config.yaml
n_layer: 11
d_model: 192
norm: "layernorm"
rope_fraction: 0.25
init: "trunc"
optimizer: "adamw"
grad_clip: 0.5
dataset: "wikipedia_en"
Each number is 500 + 50 x the weight over the matrix's rms, rounded and kept within 0 to 999. Layers, rows and columns count from 0. Numbers have three digits each.

# layer 3 MLP up, 768x192, rms 0.109, rows 484-767, columns 64-95
414511514512492515510465461599521482525549508465532474420509505537479520510501469530500501463503
476485441542508465497501466566485533503523494501478447451530469541529462464558534511544472517459
510484545557466555511512490498536526478427487447510418442514462497455449569445637470438501467387
487477566478489524564531409560488534506483532569531506516486446469530463557517498537463509529494
499582468517446481442478531563568526443438448528543482446513519465448468476507544523469483503498
551510584540444458488471530500456385438488415538508488445637528505620528498514467558455529521490
452505560469385435521468511515452428505432482492541481401442485410435525476439513492521482578534
583476542518574471523478468447453513522483417509429432568476428479493564505406445549504455491445
470489567652496516542606493595537464370519572524488522431522595492470508522548481479527457546522
588480464523586626392519526421471532554445534457443403473490527526536511514439457475484496473513
430463510524508568390475525497543509440467520486494452531465551566480496536506475533530517562517
498538418499490534501593554550382457499493414398580528459521608570442438522420579482428478454455
438434467485449526421557379549508592474623485537576451431509449448507571510552552549565570527536
485658543583528487459545461572516656437540449467409524540485573529586562490488470550539471545523
523435467564422477436482549513490547472545572521441547471484443451567615572514530514540565536535
462524477526449507471572525521479483463456485437497546471446505615481567538505516504581538473546
485525525542490445488440499491524529475604475575545460467495544546422503598512495539502564464447
473567459474488481513530397464557483452435536578526456501466523481512496472502559568510510501535
501531560498446483406544473589501454344528564482471427449421491466466513450448497488539477534503
462504416545548516493568543506474369485571510576620537489474567573438546533476419489513488560458
499570571519380522501500587588571504545594571540555498416461550457447496642529504521532542532432
500496509504499501502508504500509498498508503495494497509499510496497505493523496500492502491497
480510550524495526349606517461501535507508477507457441578487540600564537518583474514509424568445
519483544615470583413551583524464521511507500581448471538439475519520480535488494506543409599546
412522428475510452492466422484485502573469450499596430366373553527476508533525601556588573489453
530495499531507485521444394488486527487492491514529434579456448618554572542519576586521477515458
455554534444414476422521503503456542543495560465511480565404534496478516418508571525377483513468
493509495499505508495502497504507497501510496500488498506505502505507496495498497506501503489498
430463516532477470409572560573425461526625509447447517465464414537513569631504465492504505464442
525485459504439439408538424499504494486671517551470492442517483536477613524450449632491541443476
572613499513525483485564571505541446470467538536536446508435465485550556418453509519410488532439
472445556522441557423581420550401455462452397479495490539536450547581456624413493491532501522414
509483501573413510420508461557501469516511468513537488445525534523398497609520470530598529560487
417518518516488458495518455543541505500573450532462424447448423441448546465481444623473442490429
432543575555557498558521545579511458458475519471452501511477530530496530463412494535472467526505
503497487693476544502626409609518562478513513534373525515464526484402544477435507546489542515504
552589521492447420451464497516478439484552528577488451480512457551490551617455560549494509520463
461592486576431502451576506478555434501451418559570460504600480467511588544508565527422477605515
606513574558441544495459444531540498436538512591455501525463498484545448572472528546604515532464
498498514502495499507518509503498494500507495499503495500492495505492516515510499503500514500506
501519599535430501396593509538463505499553487517537507535463557468397481500492463502503420529417
476457470471402503479532520532487573429461496505530480511417456483475544462465478456557511454477
486556475602444486513464382579458394482567458581597449469519534548503622485476508530428357567472
527524515479512495474484560558476575406620493510397436453437440513501498546496440491535414563393
487535493557480478458591410523440570356503570568544458549385486547480488508444622559650561573483
588425476535550507485494492493492486473541470499522457498481524477542617475417565484513525484434
584483528514512474500531519506552590523545457525540523472359586474511480584463551548456422486520
454530599587547379477593474432512511471422404546609446494480436488555538538477539495449481537453
472473457524488604468444489487501492517483518556504401470589431510517446500451461493433449553545
482513493590516488436515475548449490496581549551419491429424583601476562516514516497518508521523
542410567563519491432505498545514549440589505459493478524418620589507512509490475569583507448455
515520535568451481457569453486413492494499449544489471539574530582554454488441512551459484475488
523529511486392488534505533527601492488566515586392438501503537596462471559489523577453471635532
510515582596499497541487504478462506435549486426473505544501575490541445554467476603538550537355
507505484487577524471453578552502553432473469498438514506450537537480453501473508471444516588457
543407584548517528542507445506519481519506470493591515487420459489543563569403469493502435453434
497594493505462517554493439548506488489483380470548474524525534519473519479447555527495437561354
530497481474490485412477512561559524525543535481434503479520497601433559528507523510452415540476
427470542523515607460448456471550457583498658561518487411501511494505553527587592507473517542517
523607483539358467522503494583549438437550500506473517435521537462507490599506542488415538516457
454539641515512443498532566517487449477573547560482450500460543572490578445498472558600518586546
518534482601536568441502406486504398472423427488534500598498579549502540462468429627513460560468
481493520480427406479527503500502425483611536512525523496404403464379576467476520504526415497506
446514468560490465509561396473521502502480467437517481446423596534498431539506647503534529520426
475534424473455478433547535445567554509428378500576477544491479460461479485490491481466550476450
521444602484458440451488476534405463456533497486506471475512493546400544487435485507449527561397
513505468533494491530463540596512359492568463550523525507427501541474498553433490505510484494472
451409557553502577425571539463411509554572444472597538526557456489528505466482538538442464525408
489490524462480465551491518525391494500532505501419544412448501517510510541500538499480557482493
479558491493480445421528481483510365470483402494487444430578493519522472596581606473498480480559
574521506554513407473635476526444559437462483540595522485475505442579632496447493525555501523468
523588465610522514464470523460446508476576491619559504511461479488599486508515600532447367504422
460584585462425450518530457586521497516522479460538515497473439502463568539438452509468487547401
535511488464497482458507549506526591449586562452469369430459571556443535540468527519539420511489
405550485560505391484506480483471567500520439489577519495481465496546554494510458535582499521432
418455571506519456480538460566486602504478551456528507446512462477528517587437559553476557514443
432531450550519507457575382544563466470521471474443468415478544531501596545493513541501566509444
501570470463462431468546467509478494525419424489516453486531479546515522528410548602451468589478
531585511543472553491493490485390536424527487544562453484508549580451536417453553527498502539455
397457503483514541453480502541497587548528429485512470517500415526494509500515607549519564454517
431554497630443511466600435486521478558443484497546447497408396525503478474508580510460530571521
537466519528508499529529471477556521482440432546499503534568548444492441502442564503440497513405
502507508508499510505505505494496500500502495503501492506499499499488501507500497490507498495505
523527485527488451518519492532393495428524495463492438491442514589490549516483450517511491565476
451574521517366549480473512436507551526510529526517521494597427527418537512452470492454473483482
473556463501467490501430422543537584448607506509446502468419585551524488523547533530562497428515
536595491504475510461477493485500436463558549509465456528453443551484504542464608532523485478507
470484492536568482546539505513546527577488546521454505439428487518472581435438514477457407482521
471499479478488633366491506519558434424451438572483464534424524546511638540450530542468378494467
530505573486441457488568498468534591489531479529548435524498530398494487564532439480442432600524
435508560547486506491559445513457609491525468478568516529472509474453588479458585477447502458433
457425682538425493523501526514557417548500467571506481447499479431468547477412550506541474571358
461543487496451521466560486501466475526494531471399520568380460530473572499508525507447504494507
569479519463459563532518474502473569570561562466466527484469591587383511520484517518567521575473
521466566482546518492473508504448580454542477559595470480422492533469537564462514500544506444447
467541478570388496372469532455399469407566501538525525433614549514437479510535519486492513531495
553508539518423531445484531418598446485510506553476499485504498483539511567490571502469560503466
371560532561542528439506443453463445495487439518618480457537508573509540430616455626576475501376
503505539472484411521508472426475491479478532476486407452492473601440514522438565613546532585477
480517485515559614468546468459522576460556473468504539474487558444479478557513463496495582530503
502503515498496499507503498506506493504498503498496489500499505509496509498500499495499509499502
450451480583458552453557456513537458427588560476460457499481514598459537516429506479509525550485
492498447477541581463562538532533595403431427615570455529407546560500628499510584561519483457473
429508572602350488504562426511498505522463458504589522522454530521477547454523576524495389467429
495492503502499500501497505507513495500503489499499507498496504492497494501510495501484502502500
435505493592461507472513486575559476464476457430518473348508490554496472574449625452563533469415
437544468530504461505517513525494470444556521512411533550492548588534402466468565550448481440481
505494510503501500502511505504504499499517501491494494502498515491493508496509496504487501502498
578550462554581594358616502536442473522417492454504463573418493445451539408577483511502443551509
507438482480519607496543528509498467487556478486463358532486552503480539449496510592550550445461
509449540546415481449562481653506476466543520488623482509504503507525469516449580481542526492444
503433515556401512450544335559522615496500495586486517465445439558490551461504544481503577573463
428545452527488511451496507587471448484564437500488490443464463519493514625469608471473509479427
497501503510501506498502499495489501496506489491492506515499499484493499494505495504506505498498
459503503557483480507493430443480472450528476497530569486509459482501545529532550495535523517386
477431492564515588442530488521423525528521568524414478546346507511444587542540611561510482640520
519530495596443494400614528418486492386545440493486415440575492531501408536464514507547408544487
448479449470599521492517549465465537498451518531468460511497453578534520569503456501425404495505
508526547562479540418480414540504546547441421604527552511537442488556584461531510507411454498484
519480444543512426430521399442520502511467439436482400540359476534611516506504467565545534526445
490597520575509472497604521407534473464452462510553496513458572586556441502526566590562426524429
559568493553360462511523506490494538426552542472531449485452465501428448443523440548538486601452
431533537537483426402495413491435462444550571549504506519467469484456468486473557572475446538468
518500493534468498459477505405462563406429510465475458457534483454470475532502522490439540476546
480555516531476426425510443608417473550452552432452471450578546598471549501573469572512451540442
474513470555534580475504416456577510518482502577534526631406599497586537522490528569449445499459
490526551475535471442530458494490506378453423575474493482529550525485496427484492543461538601569
581536452571467444513542439506492551544454499434514518487552529532482507622461563587546468587418
451441580492476579520592531494569487427564569532609553555532507546421587547611528534569456451511
485545483459503459437502494499528526458492484548440401546566506494546538438513472569511471461551
485461490565430553496582390515518613459517539493471490455537500568604540577532438612540435454541
392528420537443543413586489495419443467556492489562501468499554570452510524449485555413494616508
484538516483469461532525505487534503441570536594441438423434474480569558478529468523509554486545
473518500453510462495428489512533471481511443522557471539565605622483562538491484577590578526475
522489453479483500461554455570508544393557414582607434446506532464537587510536480526482429553418
460536590479517473470558507425350452469543537449509473520479476555525439551507465583525461497483
414512466500464515363618529507495498532416491494460472490489459579542546504535470518488428524499
471613474453462413396493443480472471464533513505475456500574475576438584506481508512443421443503
439515526553490610433511499590531526486478472526547434374499530550481575431488594488475427532415
415543506506480502508467488517496476496427438557595519432511570560471589504425472511554497407422
577523551504457504508554426514519460402613452447524472527427532545495501491460495532523554537400
439507478527531534399468462452499399497517405518528547551530624546457574526429456473524460484439
497497554457424541498486502490497478537563563529514430505513502561574425427461426593483562584512
405475543520466402535549537501469524381493443539492552448548444456467474499471627484459527466443
416453534529486472501503415542514575498545406541520481496563547515463471461468552529421416505495
522594554551463482536570480460496526509473465444529555540474573476471549559433564580521483468486
535545494465499549375527471451428467416481430453531413474487535552479570520434497583442445527519
465479525533563535529517429508563532510465519482575503471518514480454456547553501540531568505493
467523522533453498430488544488532485446505436468604446467447464445521434573487539472481633550508
471532475474451527524469500524485527512485543498513470529497451475519520464414558526480573474474
507623448527427517457474551547529512513475452508488434430479466550493518569458481527486498504475
522437492517494472485517564519456551495537489447608505453442526490460528522471433459508510478432
522535508481453406560586410507415494296492513511416379509474463451580519501542549537407540521540
467508592532538520569429526527538531470546522467451502583436638529536513510519441636540497516527
517505526559498490484573406493485585498445463485579482549493486522442518513528459597537460575520
501452590533514475537539542426435430465456479478539574425451508517586510512539562526612471448383
440508514492505465534479517464523533501503482570506524589534513502507462547370546484498428557476
503440585598531492485597555552527589423613562546517491504533494466520472541456514498511447531551
494558589545510511476516469514463505504540461450513494569434534517444644584429495540538506551465
443531474527387521425585512487475440567546582420500439489511415510429496622505509519481557545500
509578487527503464542489446436465511452522457539552528454512624552530515579514504536452588490510
517516437588554561437553504460519462431484471485532391536384542542595471486540616502472408550497
477547536520500471427654504482523484500488535443479374459477534601418519512536564528586575541523
524470533471501566485426591505497559479613582607547476426497605520440554518562495475527507506470
449535445486466498501628552528552508501673499613462479485523503578468631485547429559445507474511
455486492471591531494451521568590511556533594534539492499376543441434495555545477436539481447559
460487576470505475362537577523497461473514533530524453502428599530511454413399555553565551585502
525549509523521569512552592476493566538450501453605508510468565440557498498486481508522478498385
471544444549471492477529428573470460479563468449517475465538609463508459659484531532573571569422
529565497561558559491526536550521506521415475503489500589512480492559483592457470546359406512472
472491437576451567460499411519497381488561526558454534600437548462424587511574534559568592438498
510599449444480498490502449502527480529433491472627374345494514540447525575539581567533593381492
467415435463476562514532492435416478378494440528531520467496500462488419438494579509470537556398
497535527441500547483581453485515546514506531424528559502490453598525498594533531514442399544495
451472454472510574477486471472437517511656537512510483496481522557493550527532558625477551436449
513552492450404465449560452520504485452455539462492426482492524488529521503532513600477530584524
545484456515510468466470509454564508505470490456600520492440564529497468561534607512588512493490
535606517593345533432558561484450490478561457512572540506498546503514472478448553513483477598465
543584420500365540413570558493548475485473552545488502479472458583545544476529495554485454568470
500466504532474533528543579543540565400515449494597570501528609459510487521501556482471536515465
428406555458550537513490491494425427442493516496558501517466476449504560526486475519555520532466
415621479525494536512506439502530459455387394475530477480533590553496494515498507524541482404469
553518516577497530449536515479528493440578523400497490481453578463506506447475477479507534541531
488468541536397425486502522448522482408528488524495542511529492467482575452473553582508485472549
494442470520479518443593455481449522416574459582460474406547601527355553522468553560497492536442
500557496538441485421519473551573400536530561501416539488524406584469488477432596516433502473510
546535511495469527465607488552599477374449526555501530436466551591404553498495536498619527587478
524564487506550493474517453569539550428477500496456404517445445501542536463559491569534401497504
576480496550625476480480503503509471445478561538495570580519475461567550587587525473526441424545
382574501555455471431547448422519511527448568573498433550494397505525578477605497499537584495507
538447597495526531514503511469517488440453478469504505452515640501571394536530453511484472484389
559473498469477537484557541524477499441493555438521493446486589508504506519542508544465490475540
451500418560530462436522526547441449477432470492428496490543471525474494604525575500543535471536
427629496568398473523515524529504528474460572481473487512486467533518522462576485576502443573396
493560456540540551480569475420484521401512420519558478550485533519469511541535525511539557538425
458583505488481547528480546396436586438463581559527486496412441571469502527575560532412399517474
420504567531461534469609527458502470499464505483489523487501490611433453580544687507546621498504
450476552502494517519527540492451449479523565546528575577424584482514463554462543561462536454477
355526546491527520517550581533560559474536585603528446472494559547484508530441602494487465522414
472479536491583540450505483402516494489503496493452487485449568626426499529492430514540502540466
503563550515443580504581528486535400404403400468430532480458606452546553505438568542421460531548
441600512535409419578533493489416382444521520532395532487523516592532523496445571520511479548447
492547530509584396491552532585387453517551461502502488480533522525423540598433494508489485507445
534554501531449503418509590607384426481521457470556433494473506469529495450508448495466381493500
436581477505513517479499433525441533426548461483479541459472479487517493542585529491476492505506
493519480539484455497463457437392601433516511473525470533461489566434517574450487536483482552443
446510482520427491444530553512478553421466446551567544437523462574492478501521530487537510573503
555492487627486516447470498452419443349508423649548541485483573478440515603488541542589504497496
520546439514510564509487471530548481504508411502483450518384547509564473491562544524526455474470
550390503494410602467476457500527567422562499515507521451497495471503616537417426502506516498479
429556492652588529526529483550396545534459455478552555523538533527507506575498500461476496479461
485526544486480425472440486586435572338592600479460451374582572570534428552498515530473548518547
436473497476483530498473588548506507400541586475424491516428550486494609499445548504495445456557
490507515505497503489513500510495506500504515495503501523501502481491503507497505497488511490499
476575458499502525449585517499493433385479475501461398506503557549437528594452558521544561469486
518503483600464525471520604565460579497569496547434466529588450555467428600501503482519511530477
418556519573452479535506506483540435522512420554422510548547479505540537530494540492502489521513
469505481554533510324706438510492479488416490478481440526471559504506572572431539435440455572420
461463493531524501361557504551494542386525418474578437551523478504529515491496515543471560547538
498504524582526494522493428485556499473564433590457474522591562466513485455475450546543476534431
378464565521554485473663396561443464448489480471556505508441534475433540452397449495448534536444
497455537541540533513555389527537536552384528494544413500450514489488487403565513554572516547468
486549492507411578510534549382464538487491461524509521513454556623441518548572574561579504481389
541433523509612555531563437543586510377450470585550471563409507577429469575486549493534461501518
497509580488444474551500520492497519527558524512431486456515521584493522518471520516493506472536
479491540529472597511492495489511558454514536503564466486470516425545539498408648532454528521349
510523511546472506503521507574470558466640432605575438456549482440509583512477477523581447536448
432480598585441477431539538518567599496499552542605460530489499461514528509550529509527483633534
459465473474527481501477543521560507515565520509501510424408598457459550460492462491526424500506
460628421552488399530507478449499492449540517496402485461436570587453510494512521594554571478481
429552564500514578507501526553535477470475470529530448451380614557463452532456510485510478619530
488480584531517516516518512488469509356485409476641378444469530526561515514455467542497596562445
512455505481527566508508473429467465431472457506476437576511646563526524540443477516562536511460
458508446550576477410566508500518556435594529427521405517469522465551515480454429509539546509485
419588386539495528402536466554400495377624503459589528449442623544451537470465495505503447515428
446520459537463557514516520527465449444507610450521555475443530464465543507556552434525483499396
435496546485474436439577557554493493457530462576565365469483589524429549508532583524551556635561
527539485475489511459557521540541489463480456462510417605476533528560599518446482520528506555462
510441510519524446408475526413400517506521480512517506462511545560482512605494460546585460539519
510531572493421482489582560459526475507491456505539546507461522504576503522469528528470436496499
450444519469522540485490433495575447432489496612568449540462513599497563530509543570484486584514
495482517505544456478544463512484528559455484529599527498464581497545600563484494501492454424468
391446575513527473520514479488485478534459569641501437464448457530466509497544569564508482578469
581548458498549476473471526505556559507458517582592500547533453576454548534507507521495423458509
581586561545480521401549453491531574467524480458567430535472586547504480597491559590560529586492
461493587488473441512463620546473560420443577555488564460479481507447477486482443516435502563568
524536494503542575453511482637517435425491442540552444484423597502510558506533563518435460520416
493472520481475525400536485479514442486654519545510503560523448472409523562409467477487479576437
468485594557537466441484408415543522481552512489487472560569623525542524530538561609496412473506
466471497546491501524467544503501494484457472520498463428455552482527544455464438508614457527513
461557433468501545488508452567487461499512579507484506476567448463527532667486437492458445507513
529524488468471508412433499509478479498457493536498467471457569463513506547452494536476462571461
337509558564541537563495580476438494489512478470509445398469449585529606569509557560449542476402
561528453526490425426463505500502476522552419570537507373516476514565570527544550518569470445582
420454494599502498519477520444465657452525527436528499545466466510537538550492400536591569498493
454517443501417569409501569562541469455575478530561487523468580468602546499460461446499518430470
471445533578445522530549497578533571465482566561474479501459449560549595541515492536487500561415
387544423576596532515547427518522483445419575445497485540456502508439571401488553524476420567478
440561615483386508508533449462452411560513426512461565487457527500526539552487646584450517438471
484592447574505512460546406498425465502587559504521483445538581550507564406531636503473446515455
503496499499497506500490497505498492500501501493497502503504504492495499499502492505503503499495
515551409679530467494555448573373509359550496494476460460403639459520554521428491495611558462462
446605466554485421487575454415408637440516531472387449494501560503570504539502456532572554479376
508509422487494526524492430492495453445478470557498459436494491535567525462546485513496489566436
449491584496562484474467471562580508516496506510526464464377558454545490516539538494546563458456
496534521450568424526487471515445559577584605549594546478407600549491496523486515567472481501464
445488558511518578460549534537387492456539525569516410478504468458507498576508589446478514498478
396575523507501526432502438540570460441545487420448520443533473467451514507491580464483591496501
472483570510408468562460435500556524478501574505485450623486482537501502561512521554571528459494
523510496475474484561527570467475497397505577527445538469457590517360518451415534462447519582495
488483607491487537458502478490470495509480457556579415420532568493495503486489596545475434532414
482518449484479522437567439504465460428510551529476520571552527610492443582473466564550449468498
442457501462599414516474555510471570482479569486459515473514506513396571514506405594540520448456
496501507507505507496507500501509493500519497487494490517499499477474518505517507502487506491496
545416499503383515519561463545524476473517581474600532413562496532521525456480426488528496532504
455574551592538611471465476520601416499506482554510464543547553536545490533487529565495535485536
537599477463498502497534548552416454448506501421477504494476474509560521509509503481399487475526
523581565525385516549540465524495473520473566475502482474526517512518581491492556540489482593451
439478456450591581486514566585536562398461470492438499426520407553504595502565439493512466465532
433498470522455553551563560495456512427490458410497475404493583541502447523400564479496603522518
532543461517495488537561459581545422468541532509549530449519468550455580463538495488554491455479
530446461485378526514540502522518498488529521621468490489588435525496571457451594550422501547446
460472513588509527566541482540500428443525464499401419533537537465483624448450506518471448505485
535521584525434598554553399500446523482531457571438557422502501532532457503577483467492466477492